python train.py --head_dim=128 --norm_place="pre" --extras=["capped logits"] --init_std_qkv=0.0312 --beta1=0.9 --lr_head=0.0118 --grad_clip=1.0 --batch_tokens=65536
Each number is 128 + 32 x the weight over the matrix's rms, rounded and kept within 0 to 255. Layers, rows and columns count from 0. Numbers have three digits each.

# down: layer 5 MLP down (transposed), 2048x256, rms 0.0383, rows 395-494, columns 192-255
# up: layer 5 MLP up, 2048x256, rms 0.0441, rows 396-495, columns 192-255
down395:126173076089204111105199067145082148123124130113117117142148166140106076139121152160142116166140107112127148186140182174141172140111166078119089064085097140156121097113144131147125105089146086
up396:104156144108132125121124109156095116169139135112154110140146090114127102163122112156134211148162172112075094176153132163176139121165111097141101170128084083121093099165099153111139162111145110
down396:121176134171107130182102194123096162080086145123140118152110150165107121108113075145116081128158067179171219159100105157123099113100116138122121088147086210135148145094111137094106119130149125
up397:111143061167127107164154097155145138148166156159141160111065136226147170170120149076156138110116136085164186125116156168147124123106149141156128134089101148135151146117152106131146123156125079
down397:087153123107107118134137130074108159148193124137159110172190156112119201097065115118083157082134177181086156128136133101186108110177103130163087162161112180148082118109156097095074121125110166
up398:137095093158075189108141183186108127121154158159131146167145094180162083137167125089127122139113183094150100196147136121130142129100099147107079121131181106116101123097119166145068133176133123
down398:135142144127094171113115150114091150164196118117141192089187135135140151151128107111100131115134122095150170171137157151108065172127114152137109085084154142100083159119134088155089168170141093
up399:105119100165135096135100121167135196133152083151092139041090145139110171123092162126141144133157129128083136161163082089150156131125154114197146150103135085172097120124143130114120107129114146
down399:136155123178120115147179123062103080152121144106136196151223100152031099169147086137133152091139187141092138106101110136176112132077154189078128149146085153125087102135126165157147162135113108
up400:081128180134125173156118151151116104131045111086181073062108119163201106137138116131153100090185178145109154097141101102116154096187122094054127197091159148103130196120075097117157104104123058
down400:085095163191199125130114087088149176127070166147197114133144109151145143134107089123144078151091128137080123125147094135102169147152100145077159163120099124091103119077172105180155097170136079
up401:121111103130163124125136102132167142135174168140130114136101150158143078172100138096158170154187142127133094120160113108176094126201149107103154087181129186125134110112116083159115154144107091
down401:132150111169057144151167147176131102228115156120131099106153173108145051153147102144100083188094163078091098127106156106104153150102154044142103158140111117154063114187160114117077112114130082
up402:096073099132115068120069197167184130122143174146137126086158140113124168171152161120155114116118147165164100121125106121127120160117093134174082130103135090203168113127084127129158110156082202
down402:143218101150120115087130066105117102032105206145140125122107118156127091168151075123094139158109188147104131114163138109111147132180186198109135138126153070106151058116123126107090111145141119
up403:118162112133098131142245138105131138127092139178192084114123050157134073174111111131162142136133075162156162133093088165079152076139108181107109156099121165156152161107128115149128099068175077
down403:114156155153103184106117152131140116125079081091118120106171144162142134089126113130065097136137108111167037167099137137120152122090093129150105129132149123081134147075085176165125090191057152
up404:132153171066083127128132126185093093155158119190145126131028149149138076160126175129139133162161131139085164148053128106129105130148129135156105172138135170154177134119073084113152143167141124
down404:126106131123151126118133131132109147124091137102156163055155135116102109153074187150138171150116142095143120181151110120066151123132094085216146070110128118142116056168104083079194132157174115
up405:107131096203125100117152132176136078096198142147091096132149150136142115114173137143181102129115133134077128129144093133116094180181099117170130160128124072116176140084097126118113121129107142
down405:098153089093130122125135080132206129087121126138120145084104119091169103069138075123064195124113152130127164169147103103174143064095132089097124152076118183131071121085120102107130096139157159
up406:096124064125182157119120124139186126182168201145094107103155132123141130142127114158175146093108140093165141144088122131136116116121129099112080204122163113134146111149084129069110111157098173
down406:181081139067110132111124103165098119166145068181141114095190187149172123179172100131128148138169142162145107135110118081101174092114155137152172066170166137152146142126175136118166206104166142
up407:135127146104108175099120150086083178122111168132132029120094100134131144177089122107099116120111120154125185128118092097126146072152066099115067128153160114171175135152156148183201136162159066
down407:095147129151145088137080116179201103144117146101103175143106144145088129188149095122137156176184127059104094201145089108160096088137103090118108153087093113132080148165098108112192160145154116
up408:161110115086137160150125170129191136207130150104125093145147158090151125133149111149115126159091114135144151068080139104089134160165102128128095132077165147173168134133114118195134112139064095
down408:127139159169109122131201137105140151078088105133088127129089128147111157100086111135104105110147125111111084120113131128157128094140112132130169139182130131082103131058148164147094198140121150
up409:145093105119126138131096105177088126129128082157145148135101116125102065129126100117124134196150094161161118101079156116104161151104105079223093133109139135160131139083098173084150136153141146
down409:088167148130097174137105135121106113113139118128053101061115163129166117128142143071106077046143167116101137104103143144079123146134143148093140110179113141118142126175152154145142155154095090
up410:136092163111134136083140091129118130149145131184156112140126131135215116130098158117102102108163148179112151117150150142079162081090120166210116186055138115109165125115087167163149124098140167
down410:125199126086120078158159136148093172089091109114129166033190125123090136115166166096115169119126055159174152136083145117152160142197140132069113138152161133112114114114129140136116118126029167
up411:121094154080135161097095113176075118183069171150133148107145100165143087064186098081095124085099173112095077065115074133135141107174151085099147165146148146150112164140105152146141114137189125
down411:123164140143124153147133149105156127156158110180166156177116095114137093136031155110120107164132142115145135141110102078133186081123102124134116140140173150152158129146137104163126067121088101
up412:100166151119126130103159126112081131126120107168128177084093180096115129119177127163149104126139139132097146146131142128146119104162099092120096135175149127120168109092110097114139178115127103
down412:149062162161163106126112168132086152088146139088070109138123104138157126101106158106083131071105106224135126154117117163151182131083181143136174144114171131141141130161133117181117099142166131
up413:142109073131096162151128102106125177185094156107153135107151103116126102128074104105147156166097218134152107198074158153102123109118081151080155078158203088160148152166074149062105093159079186
down413:119139161135122116172155108138148093114141093159098171105116130106142115130144133118109168138155118182152199071120158135177117031120200122069113170159068093097130114096144111126173099147106112
up414:077125103138053125108117176170134136108092150131155157107075154110138096164086142112144160136133084168167169140137141182135136092083095116151135141189120140132123110087169126149094175127106172
down414:123117133079156103174078138135155171096143119140142146130125160131136137129156121197094151102167065058126162161130159064104157182131096135124111122082098109158115141111094154075151160158134102
up415:083154126095145098158154092109176157134167123143088108186140157049174111150157161085065119146178170157122139221077123066098128098138115091144160199140144151106163079115139093064104115104115126
down415:111124143169117120168139116099093120125069126101076116099135177119098241063139117156092125096144122121161141098186143121158114155074147105131142141120123147155115166116103115131178129190128210
up416:150073012090089201117157155140154131190152142175149162114136185140108131138127127139098180113108143121162168082138107135097155197121193055153091139115140087132104139051124124095119159140123135
down416:088164134097117043103170137028111149041131128117127101146156065061138156095141106141141116124165152136114140115155110092150121094111099193149148129134088169157124135153176163132165129135155109
up417:080068138148115155085157141125149156145111112113159120123131165093098129120138111142081154188122127156080189111128162108120130102155076123143133150134149090157146123171136132136122114073129111
down417:114135188118086102135123162139112132093014092162151146137112131130115138133116145156157176134135094118170141116113145118133155102090123096129117170085114147090119125099097186036095146149101160
up418:131199119090175143073091162159080193151099122137108099133159121135125138149131201129113113166152151144154164126122160157117052088153128082133138125171176116129112124088122153157136101165071116
down418:152052092158106096088182140119117084154107163190137088097154162177143124134101168143155169084124177160141134201207105127106132156082167157176148105106097124107116171106156117147096123153164126
up419:110142074137063102159141132105112178132117122171134127145087134133094126180112152158140106149050097170089072123149039140161044139107170117095118151152135084105107148085090088067142136182116115
down419:152091200155139074120120052098138133105106169108183096117084109167145161178150173070157115128130108101115163116144140142132125077092160144098117080109110142075116045104135100078127150121154184
up420:126145114089096135140166154137137131131113125129134114141088080166143124089100077153178106122141149165118113190097143165143155141120132146175122160139166093170169127132143174146133103167170145
down420:102152119092164101135141102102133137168118174154130143048073130113080127124138176174135072170115095138110177082118103081122184138110133154075192106142112155162131109177125125143134114113114111
up421:135149081140113088135087138133154148106094140153161109119020182156149120101139136130134101099090149133141152098100136106173130117154027165111154123116163105208170112070163120102147136101173137
down421:078134189145116188137145158108145128122138170126126137099129132092210086102121186098147140141099090131181115131108086161149152141096161135105041163158085180107120163137089111164090163121129149
up422:168178138196039085135096179126153103115121124150173109172121182149118155175099137126180124184048135107104105137094103109074171123125134119150170122131173175183121133100079100165099121108145143
down422:099101176060126093131114101122136136124111187102151213121115127052215139111195052197123113123130081158122106109146112213120135163141112127094194096124164137167155178176124129113168143127140109
up423:100183135183182061148122162130180106080162119134118098101093108117193200149126116107166071139135146088119173158120150097086115094126106109158136145149148142124135182209114080135065115169162128
down423:142120170177135133130089107174114169127119175165134121207113125026077179147127124102113214124167111184072108140094140102101164116104144085133106136132154110125077121110087145155129089100072173
up424:116115109130074129157188162092124101171094138143117096101041150170138201170057173169131182168179134176080126196089084181161130153100134130125162087096165140113171094148147112123151100097158200
down424:115109169157108102203109198149146089149087109130110181081087116153146110156087170112152199138122147136063107161128110077146111143146147115125104070135212141156086163069149118114156117155116163
up425:089140058116121082142089161130163131089141091137217116105124114111131082133114140127113128109116198128178137073117123144108156143146143110132112134116093127181202172122177130136130062140127114
down425:133114090160098167090138100135190163169122139143125134090124121129105087099124114139138115168151132165111162114218124160113080134114194155140141158151155141156078130094063146185142060100152131
up426:104171165148115115096148127127144159120160208145194135106120095134121177168157134105164155132154132112111048136120134148082156123104153171136169134161126137192142164092111134074101131135149172
down426:159075059129151152126136186080144117101123118102115122136107109137125124121093135167111110141091163173127189138167139130090103143166150089063120118162100143087173141172118116111132113150089159
up427:229112140150099090069100183183045094115052145113153110119118121162136099087149153107100084129125066203131162158108142164122155165138127075068128163168134102129117169170150104108161073108135193
down427:080198190072111130091188166082104126092095113147119124136191151143150082172129113163106112127107141122135073096172207151120166096184155159135115077174169121112071154126118145140099157127101110
up428:073143118159162169123152103119166184172099100149125057148070168174127152114117158131129146113158139116184137131076123116115143120095107107205094142122167123083118145116107096115140163176106121
down428:096111132101150107130125174178113097055148168108119123071131124115156165152146149142119123132085117118009070129146113153145108100151131143161124133132089173107102117119103128126077148139108083
up429:091117137161096086099119121160129167169168099130133139153099108147162116246112172103146149144102160138099162097121124138148180124120143124147155152101134121178085131130087116064157136092125199
down429:112098120116127114149146129145117143101127101082109111174094104152170114106097120093178097100092138114115182089139088158090177152141188144182156211136101104201147122089140135135153129137149176
up430:147130095145106108123149146093167083190138127133157113143095138101148090157137162137091107124145140117116138116025113149135109093196150097094155095115151170143132133114077122171153160125102146
down430:151125081128142145193106049161178135152108126163048108187148195118119087167122158152105112225103094183087143167180136154142119132120118121117118121179120114173172132117147214081077100151095162
up431:131113121139114141107133101132135183135109141131104102153088157230099052140130105111106136076171101122138166128069158136122073083131060147176159114121136152151163093080085177141095155136169096
down431:103113117160138151124094169127125078088136122106059110122149111119112150162145146158137170162138143141091127144095126139117172140176135102135124114127072126066097125169138118135146136149165115
up432:128073146156140070163102115137140151105098106145028119060136174133074139149099132052151137132114188121139119093096137101159197208141130106101147108125163127140142152163159140163150094135129167
down432:113168132100137145146122177141142147186062099106186158185036048101124116097191128139147131138075104119140080122166139155109046144155101133135154154110151126150178170126055086123156157121143139
up433:116152143108146119160123172159087130129134143090151097073150112137169161160075157138076154142119094189107180140103109124038071090144131115100168152107158086086118119181151118124148107080122140
down433:120121150142093146120107124100149134152116094146100140182142126104071094101125107132223094114125180120184129160136169124216172142116113141117092151130139160189092134113106172116106156174127104
up434:168127056130095152155182118115109141174164119080102116123105158123179068112134139154106110134181200182068129184134109137084100178100090085090131140092186133127179177130145107137147121102140122
down434:097131176063137097131116088159164047143208138106144112171129074159159152145147144168128104134138127133123116172153089130137106099170150120064153136066136128104083163146139118147171133093199143
up435:134070080146134129130112101154133170102156122081165153108113172150122146113131114063127105140107180100102215085130086123125139154151099100135111142168201146153102150167124117078108142131170126
down435:155111094091134145135116118083113142119120140106071101159086164150131197130160112075170143108115043154104129149142133157117068157148116094090136132174174135187113109091121122135178095104141122
up436:113152114114148109050183088116133141105131088131158170142107151161134135115132110141147144091146115076160138135069090212110167065165127079147131172080098150139154114134108165134121109158115115
down436:124105147100098085174122134059100102092110116146158103112091138116105165113067118092153126128114100149165173118092136099122139136112142123139153102127160144113137148122181157145111109137067102
up437:129102127179121125097153137147168099179204127111145143108057094143147147175095142161084173117132116136084123139106114216161177117164063103112074121122125114172116136091131120115163128049189148
down437:086143104075149135040081072135102144082101140154139125062095125143092093135098108116160122157194110072111154066106137128097169118137144109060191135100144130136133139141087122169177173195070090
up438:151112129120073157083115135139158115122113130124097154124100136115154134122111161082133072175133129141101130164111112126118092107103125110125137195136084082090151139070080106118137096147152162
down438:098100126139172180150148205137136119097081140094128127107157168136110107118184148128162148091138164142076105137119106104144167114133104096193092120140130156090128134113160087110144167127119080
up439:075115095125111090112121137136155159132070088125134172145141110200169178102118179160110165077120125159173124163093119126104100142075095085154167082068177113169115109164118141105114149114079190
down439:095116161165115098182182127147100159106123153123139097112135097152127144123096144146167096118169153133138138140105116095154153078103108160136097150162144134116138064103079103149093140124171064
up440:144104092141210139130124125150109152072121076083114158134076182137128094127131169131090130134113124143112153167108124139135026099144147134113116176095121122129129071131118132106129108123094096
down440:116125120146079088110091122108031099139105184145108119088130150145075108145128108140137122166120137184117152118135096115119134110136084076082142122095148167091096116173122105136155112150117167
up441:166103128157131151107134085122131173150117129064130100099124117145187108143115142114158107107090192203114163108167146132101131053088113151141116162107207153119086130097092088097169133175079119
down441:111187070163113088153127124111118105099167140119140152151161091108093101116144142113102142130146147131155109083034140159160151119156185149123146149174089105078148122083179140104104081136152151
up442:105147141096118106145157164089144113115102117161115101144119106171166105205155102130085101080085188146186118151125138134097127174118117095150174140150162103065108174019114151096114145173104093
down442:102113135143151111135150083146126076205117156048118160208188174148122154151148130142158119049154175068137191141090130151121170091145095101092127079076133123149204147126138174162145110132025135
up443:155165105127153132143153164160175129123075115173117098110137177136095174113129125143131119136190127156131169109128114113106151156082073182128130160088119074135131113124097159127116121112137077
down443:164102142138077127147109077137139119208217076131093187166116088164110112163072173122159165106179159129133137169138156087136062115123136096132124128140123138123191122130150101116150125123114197
up444:135121141180178073177101129099087206101126116115111110123160165139115127121109117115118183141074146125132155222146081092117156183100187124162090065171201098184127115134133109107164055138149159
down444:121158033104135120127213093110116114123138111151135156161137226125113233146198091089066108126126137166167153122147091119092106114092123102093126219189106136091143141117107153085127130135105150
up445:155051080120148141130129113132128191136151119181124147119153135139093124160141099114116108125130131176106140105117116135139112207087129083129098124089149128135158085102116141135130113077112133
down445:071106105198139133107098101115119063122112109138146151109120130108146134042195133116105098123065126120077116100174116106126189116141139184119175113138087130147121153166145144047108122143182096
up446:168156120109183176110149140122155109157157145139111088128109099151164163129105174172120096135132167184142115113110056090115176116147204124115094128088137141131144140141129214180094104134157110
down446:090119116116120105139114081137145145177142116143109152131104126147118156143115119124094150069114111111146148155133194152137113144145115116121129144162143090157125124111103102129129145100123131
up447:144142110169153142161062148115191163044091147200104156112191165127155191143136160189040101122131197142136092148142093161043177113175148102106069184174180109146173114098140149094078074160116114
down447:143105143136104080153157115137142096128116092111169082156135149094151179051105115166140159129074132147093176117081103161116159122116156121170109141108130118135106176137112118137111135115186084
up448:114141098129130171180092147185153133174129143114165086093143137077109087158110125108134132092065190134067112122125095172088164118194160093178140079123154165165161102070071144152089110117115138
down448:125191122127113127095181115066103138093077149146149164099091093096085147105159102135152123119125111127144102160141121091104072139152184129092141162108141140073129162200062107081160108179126163
up449:116088132188123112101029144115181150149191147129166141097071071139167129144103154091147106129156138150191148198070168114162122091094125113134123166135150112174159144151123132134155096075110098
down449:126109091171120065116144096168075135104112094147109086201115175109125130098133134060156130095094087117091165131170120069102129149167146106115170111090112155126094105127075117116126182107112154
up450:130131148113096137112151078108097134156121153173163112067111192113163068111178226091167159164143167089145188103107102136126112097099115136139171120109130172101166135109099165189065192102091127
down450:130136115148153110144106156132163151154058134152106121080106091164113106166134098203122076117139140192124125165147095157026130130148176168130124143104060131114098156084165115092119116167118121
up451:121123115130018118134174165133148144170137156170128103154174141112157168154161183145136138108063130185145137121127160209147114136107113085148064170157134121139175162029145159077116104111115138
down451:123112110142182174133137108066090134142123109160083086159089125160110058138158116125047114097123085109188134140066145208101166099129160169111077133118088161110139213146143109111154155128100126
up452:117127100109200167185168140113137224160155151125117117103104189133156157122132204155075216206133121112103152116107127156137156145174185122118065120147148117144116158119106122153158116154151111
down452:122141124114152117099127108209197086150075133119164133135110148105096147172148123098134143137101133124156159170210124123100087114112104128144125143148100103128054161112108118128145122115191104
up453:114158127103135167179169169146145159143076185068188090143156136126164131189119147098127137118149163108060175124155089145117167138132125155110077157109136098134171137088145128060148127106146106
down453:138113122092085135087112080080118125098149166176103184148155142052053183108049170120090116129160127154182162134074139156095105148136144123136140106123087136102095105084156136174116050114113049
up454:093162101094137149102060160109135121113097089098147099100157170152158159220099155150121109131150194102088145110076119119108070146130087131140168121212107138127142078101137115150161123164156106
down454:100131144140076122130099085093129170093133172176133123086117142039170091153107107090122148141105099059086125136123127120127164086097108142077128189093146176163125151128159147077168079171037161
up455:162090138115138129114110168176159129141081136220143121117183142204146164102071145100129122112116168107035144092137095118080128135122110157132092123148182126130116109091126164128126102154167127
down455:113119138140156119141144139070131105183126170192154116157122136145094116137165144116123143108152106107193145145142098136114134139112112133114139140091137136165132147168121127134098110093122138
up456:122167146177123191112147096138098153088112136115114065080175135118097186108138113121108100186128156163123207088139097099116183176090141094123072189140120139159100202170134136159144085145127097
down456:101141155102148125136153130091134060164144177110105173183120106153085139105137160149156080154127104169117103150087118148113161146143110163131215153156152158137155139096101111095085174109105126
up457:146129143132132127167131121141150173146135080128103116104079122131215127162112135139145101134171145156127124123144071212090125138134169078124099156149139143124146211119127057147138099132138126
down457:117117137163183098159192181125071105143177196086093144154130158073103098129150119072132092080151142144114185084128107125118129100061199109112101132172120108112158101139087147150128132108161127
up458:115123119120134176164096050107163179112150153130156129170121162183138149128149165091047102133202156111151101229100115154100066177151058108143059111131116161111155129130189174176136129158141156
down458:092182164103149073046107127141091107060153104187127115125164100061112150167082128134153133165112145170080148118163151094112127147152168216187142123138173161097110093117133097113129117133106182
up459:107122172164141118106098110208130139136081079124095139125089120160112189163126112147110131077103115160131116179069122192119111111180105125140050121156131191105146147150167181114156119144140202
down459:117144090151142085113097096136130119177113127212129075132123109177149068157113136110146076098169149129150176087151131092102124155099131206101161101101146151091122190087112179195144149136106142
up460:150097122134084093118112148092117134088113120114124085131098168158146137141093159150206117095166185175149141170076104074132125098173090107146159190141126126126170174089097129117210109148162125
down460:083091202178147102181145123115109175145122141055152119157125073122140168187149129141098115086144116139093045134082124121125149057109153120145124133065086108147100213129155154155108141092129144
up461:111127171130144153086160145145099161192109095102155110138147158117071170207099138132135080159180115124097152126136160151053127105216116143115156120176113124130115163123127098117217165119151106
down461:141184110146110125140086131142137112068187105143132089143052093163178182106107129124130128075143144092117137138163104112127107064094125133126085118119079126160153223167114126100125109122177095
up462:123154112130099117129077100139111109153121105134136095104162147161206110156053140120090106166105115143088112113114121140143118149114143159074114193134151070110115111161053090123170116148119075
down462:154117138107150125160117135134138126097079160085075102129076141160095137136188114132068166108133048090136135206161144158129123142137153108072144141114127125124082097184088113124166162104094074
up463:137074103082095171101073133125139166142190133143151198150141116157089163153092106134127180139115144153114108139156114156094127166129097138093117088133128096181130196155120127071174098147095167
down463:129152141139111089177122070144077118132088111148099090097105053112152081119150150134122123101108136149143143125122076121156130119126132149137141144156121158135137127120159186197080120115163173
up464:187091098144123171115124134110139110164131130089155122121174158133139121125137161107176128147138161163075092156172205130092114128126078167153119180141161043103140167123105090168178118136124144
down464:107176127179148089116112122198102129124140082148115108134108083174174164144084158173175073115124126154127112161140124091098114091144126155183169096105138112170135097093135077096135140097167159
up465:165106128133142129081115084134139137111164233150129140124098155132112094150143117144179071200112135128105136138050160118154103129179180081152117141136125095145120067091127105201158137102135145
down465:127111164146134177112157144077132127150103103068144136107110153106102156095168135132165184090141136173162121069165098153147127127148120126116140084178154134098153117144113146117129108183086164
up466:157088146125139109136089207169099109112128132192116055130158114109126136134162101088158194120111097117124107120139087164091103141164145118127084152146156151141131137144111160141135099124129119
down466:133127119105078138096100106188155162150091138163144141138143144077081093144080178099113110197103148095090120111155179067109127153176171111171095102083103097144094033139109040143175113093168141
up467:186098122116137096107120138130108119176136153110124107103130159138164112109157129105093071199145172192098149097118099127086152095110093153085087118077127143151129140104134096184102079062151131
down467:158180153139139131122133135144140149118157109128115135130087132138095120119101099177118126135136155122137118142078146095129176110156148159165147138111101109098090114141130132091052133166088124
up468:083111114105117125162113176130121159083149141151145097111112150125173110196114178154098179101147131161139106061091141149067140148059170082133162144075174138152097137119151183101129133162135117
down468:139156135186085126168095179222114150089110153113118199135136114137118089090159100094082132086134143104134153173100091153138123103121132157173094096124138112154154144184123089115092082112195111
up469:121137160121153134148124156123116121133114137060118111034146192136163185163138125167146104156107155152150149153066169128098151137148131133204119135084144148145156131130133140116132086055135158
down469:173111168169135124171121130141108112116143110102205152097067128146142086117116082108136154159144179112121093110089122122117076154100116133104112163149104154089067102080124137103143082132144109
up470:128157142112079111149073123148163092119104197080144082085115095184091126154080136146149101090116119112119138101071072154101134114135185078146138143111198094110140148098089101111165100131167093
down470:074111114064192132157155148101086115123084129181041105118185129068160174116121123170120154165108102110120138145137110132183138183096119137166099158199139184139099134136143212148149112098078121
up471:102193101166142134224115120136128137131131103149116130138084142148152126099061127141118188123043125156074131160095128177126145102124161139141144149095097140108145117140154110058159154110207129
down471:165132139139177107129124180133119172137124099147135150133142144125093018123186176094104098096156106125153119043159138130120121163143080130100117152119144149116105076101096130089152130084104124
up472:144123098195138115127128093171142109153092120120106096106139124152152107174157128111104085103112143135099156127111105149110131113142156049190120177125157140099137152153144135090185107118102100
down472:112092120121140125228130182153079053101080108107111165140123150073072124096070143138122116150109110213134074092074128107181128147097119168134129118068121136159135135145122126158127122121126152
up473:177155089099170116141099153160148112138144109099171158142128155151150149156125129107120112184131183119166091098108140130104138169112103081139120093097162185137115167149113162113121112116115144
down473:084152129158119102119169078115118155137120168121076120111075148165107105121164193083201124138100111113142192173128142154171115107107163185116156152078099091075164128163094122130167097105118135
up474:174020182153159176075125103165155125104110135195133163091099129101124130132102123121136091132147141129109160140161135101129080111090138144159152161148133157114143100108135121154154082068170141
down474:067141149140072123174121170118143158107091065088085129117075155127160100109152145134086121112113168183149150138128121168182148118134089085129110079073124147129151094103092086071072091153046164
up475:198094118203127116063120132082134093193020106133112142147088179144133050111126136141081156135128088128095153150095134104160127139135152122145095139163124144127207154144156190110090163139155103
down475:099141108151094108117091167157130165134095160097086135131062116144167140114198151156095145172127041095129072203126107130120110127146161105177109155175145102121129050187106148154213113103088197
up476:143147117102138086101116180158138133115118166197109120095131070123159149130144172104141121195133167165097088165094054135050077152157203157118069142151173162199195132052153119142120112117115088
down476:163108131083178131068114098150140217127100068093162120179167127081121120072093062138131121178146125122143149131185142120156129094114088116081146140131111189144052158117103094189148171144117148
up477:089091121093108111080178089160080123155111132132099105158157169104129125123108161146080148164106153162048127109140126109171131127099118086136133162134092129222113092143110081104118132107162192
down477:129135104138130148124127202126113073136105068111109160140159105078112206157138185108154113125116108071117126054134096123121106111082128155161125151158091135143109143151084177145108128124118127
up478:173121143073110084125138139172110107143175095092128085094103158139115105133097123107163166156142175179125134149114078109125094136115101084082168212173107066167117123162137107100113118110159127
down478:054180116145099173085110131113113123080134152134131124202134152141126200075030111100151118160126184132137152105138170158140130105128162158157100104121108127060143108126135138150131153100177105
up479:127155115153125181167151123124104157165103169093196108093168160113136158148158125195155109145172198099122104138153139151102168076125125106146184151046150151163145127160102153067183151128134154
down479:184157116149137092108126127107143139127153104163097153104130116140078101121037138100119144143141145142147086115146119134126121168167079133122108131155119045100141121091128122158147105168153144
up480:133114077118077127067133136101130130132099174167112104099102144100173106136132141113192119081200174101156120142077087122075135129167128105170111162107177154126113112118098206152177159138177170
down480:117192184136166153174168119084131136084176087142040076087100145086115077085137134047134152187083165145114118131175124114167146138133069115087133160136141126072118175144203168066133066103095091
up481:121140140130102119106087179105148110144125142130109071131133135089103125135148156195155149134143136177101091078087092125063173139135147185115091146145122086168099112143121202123100084079145143
down481:168146141145060147092147092145127104108133135113181154142136107160155124147113156144090200089153149095166125132093096115123148117062089111081144113185132152176159094100139113147120141118137137
up482:067103074089108171134161156157182118156130138102146111154116121127174165127147115092157068160168154187081112109162069163066172140103059148112102141095180099124141165052111078087144094116146122
down482:132145134148104154142076138070113138185080094052132179152041105096146139141115121108082136091073150106065146104179133157132124147116153078153146065107131174158110184129171092117122118122151175
up483:089125075209127147116098153133211146173074092119176137097116104099074165180085166095137086186119128150130182216177091188086137129134121132104110142111138129133176107124137193159112078143124145
down483:130153152106125068113105093193117114143120150122146170154096126112139082168126056204135149160090150068182157089143143153041096164186142137086110154111092146091143128114108155131109120154109126
up484:152153094180164122176120133152172128103063133172140121103135173154124168142151203107180130160170149145147162155104123130122090118132137134130088090099190155123106162098116160170141150137119121
down484:166117137064062153181095153095149115086189152129119146156160089100174096123119144205127099113098114157155132118110087096112134097188126135160136118158105074138093123137062130072144155112141152
up485:160127145216113126180166115115109074116098240123143139149057117110147110174103150072109175168145144175103125147045111062128078095165098139132138148198171147129127138066135144142156079065157143
down485:151116080106188143172168153139155083110156146135138189141178103164136105160070144154167152125118144119138106123161096158154149137102151092195130108167158105114118152134121151133094115119181123
up486:149116133187079137143133144148115124104149117144101193142107128102116159169052183143132157148121179180093091127139094187078109103095136148122178130146157087120134132146106151154098123130109135
down486:091179100150121175169106105137120133127146090203132080109123105100199107114096126098081072099172115077132193156111124183124132103138130098116164139128151187111118153084134150094122199107130117
up487:147112144146090146110157161089115141158150073174150144106075106130123115168113117126082112129150099154125194116079162120095102085109078116101031123148111139128103142113109125070120131115172120
down487:155115132128166085126086100118164115181061140155157103123114092149142115123142180153132095102107149102184155118088151172084137150157192130188123151122165130149093131118139070112088144135122156
up488:136064155155074118103146127110093171104116092149124082131127134121150123120078109053089135166108132150093141088193143158119128123090147085123056120090137136104118129148109157115123103098162161
down488:156110123097138048116131138135097129123188184125098120123139131131113122174104157116099150159128098128094114119095116124152110152150133183135140138173100080127125131162167165114048113139155095
up489:145100131112116111167165150107085148168191176136138179151104195107085128070133208076109140156114160202099189069109124112097163143041132139151145091104128185134145165163109141097172148058127150
down489:098115146148065106143090075140143140102100126132147123169155159084225158151118162110154086133108082077143205171148159078162094140128122132121144067152130109113186101144180133154128117157131127
up490:077123072152157137094158110090124137164123152124079106139101121125111152136128129113108108141132142130106143153149102126139145156149100048062136150128126167159144147118064126184114117143124133
down490:110168124112161117153157097121134150134141117082138150054127062162123140144190129134088137132138047077192130140078162134138073103149122134110155193111147179191108143079140165111149108117086130
up491:128182158150122099130098111131094140160190167109138124107083162145157080197119140174100095132110153136135112133119179164110122115178176121106150153097145090086147113159152149169116131131169156
down491:091113118120176166131098126142132105167150136160132188089162136137143113159107095052135154128107188153185094144108123115084122114110110096100088113180091114192114097118169160119139153166109142
up492:089177024128151144099092154101134130171084147220149088082059131143155150129145189115165108133108096114142121166049128120121171106084144180208126107152189145161173087093143104100170031127119145
down492:112123106132112137082112127144071207157071142137104091161146190147161124115145101081119090182149100142072085158085141175087133168154180085117089143122078082109084154166072154181046184162075125
up493:117135107142104219101120117141110095114124174106103056101146135177131131120144186120100157107142181146069190168138137129171169099149129111116125144175163155131129175099131132150114106055110095
down493:113141134110081153145177084106162155137144109097097158124117121186150059165090165120149143159120128138038073142039126116107178145172153165065152150107108096141141088124111136141116120086094181
up494:128111091106151120088119101103210165124109144175166130135085145193132094106084114072044088140188116111102170175129165121166118115119102135111090110147105096144110164119090130103156063134115086
down494:139161150164151150099094230180120088149068132145150095149143145073102143100109160121199163112174141109149107109163097153150111099180139133172153132130145078098097102102114134169147177117110110
up495:102144082129148106131170120130131106170145115125144140137149116108087135131139103156146078145078156108139151129156154158129106124088126087100143144211109092082098132123111156117147103133165083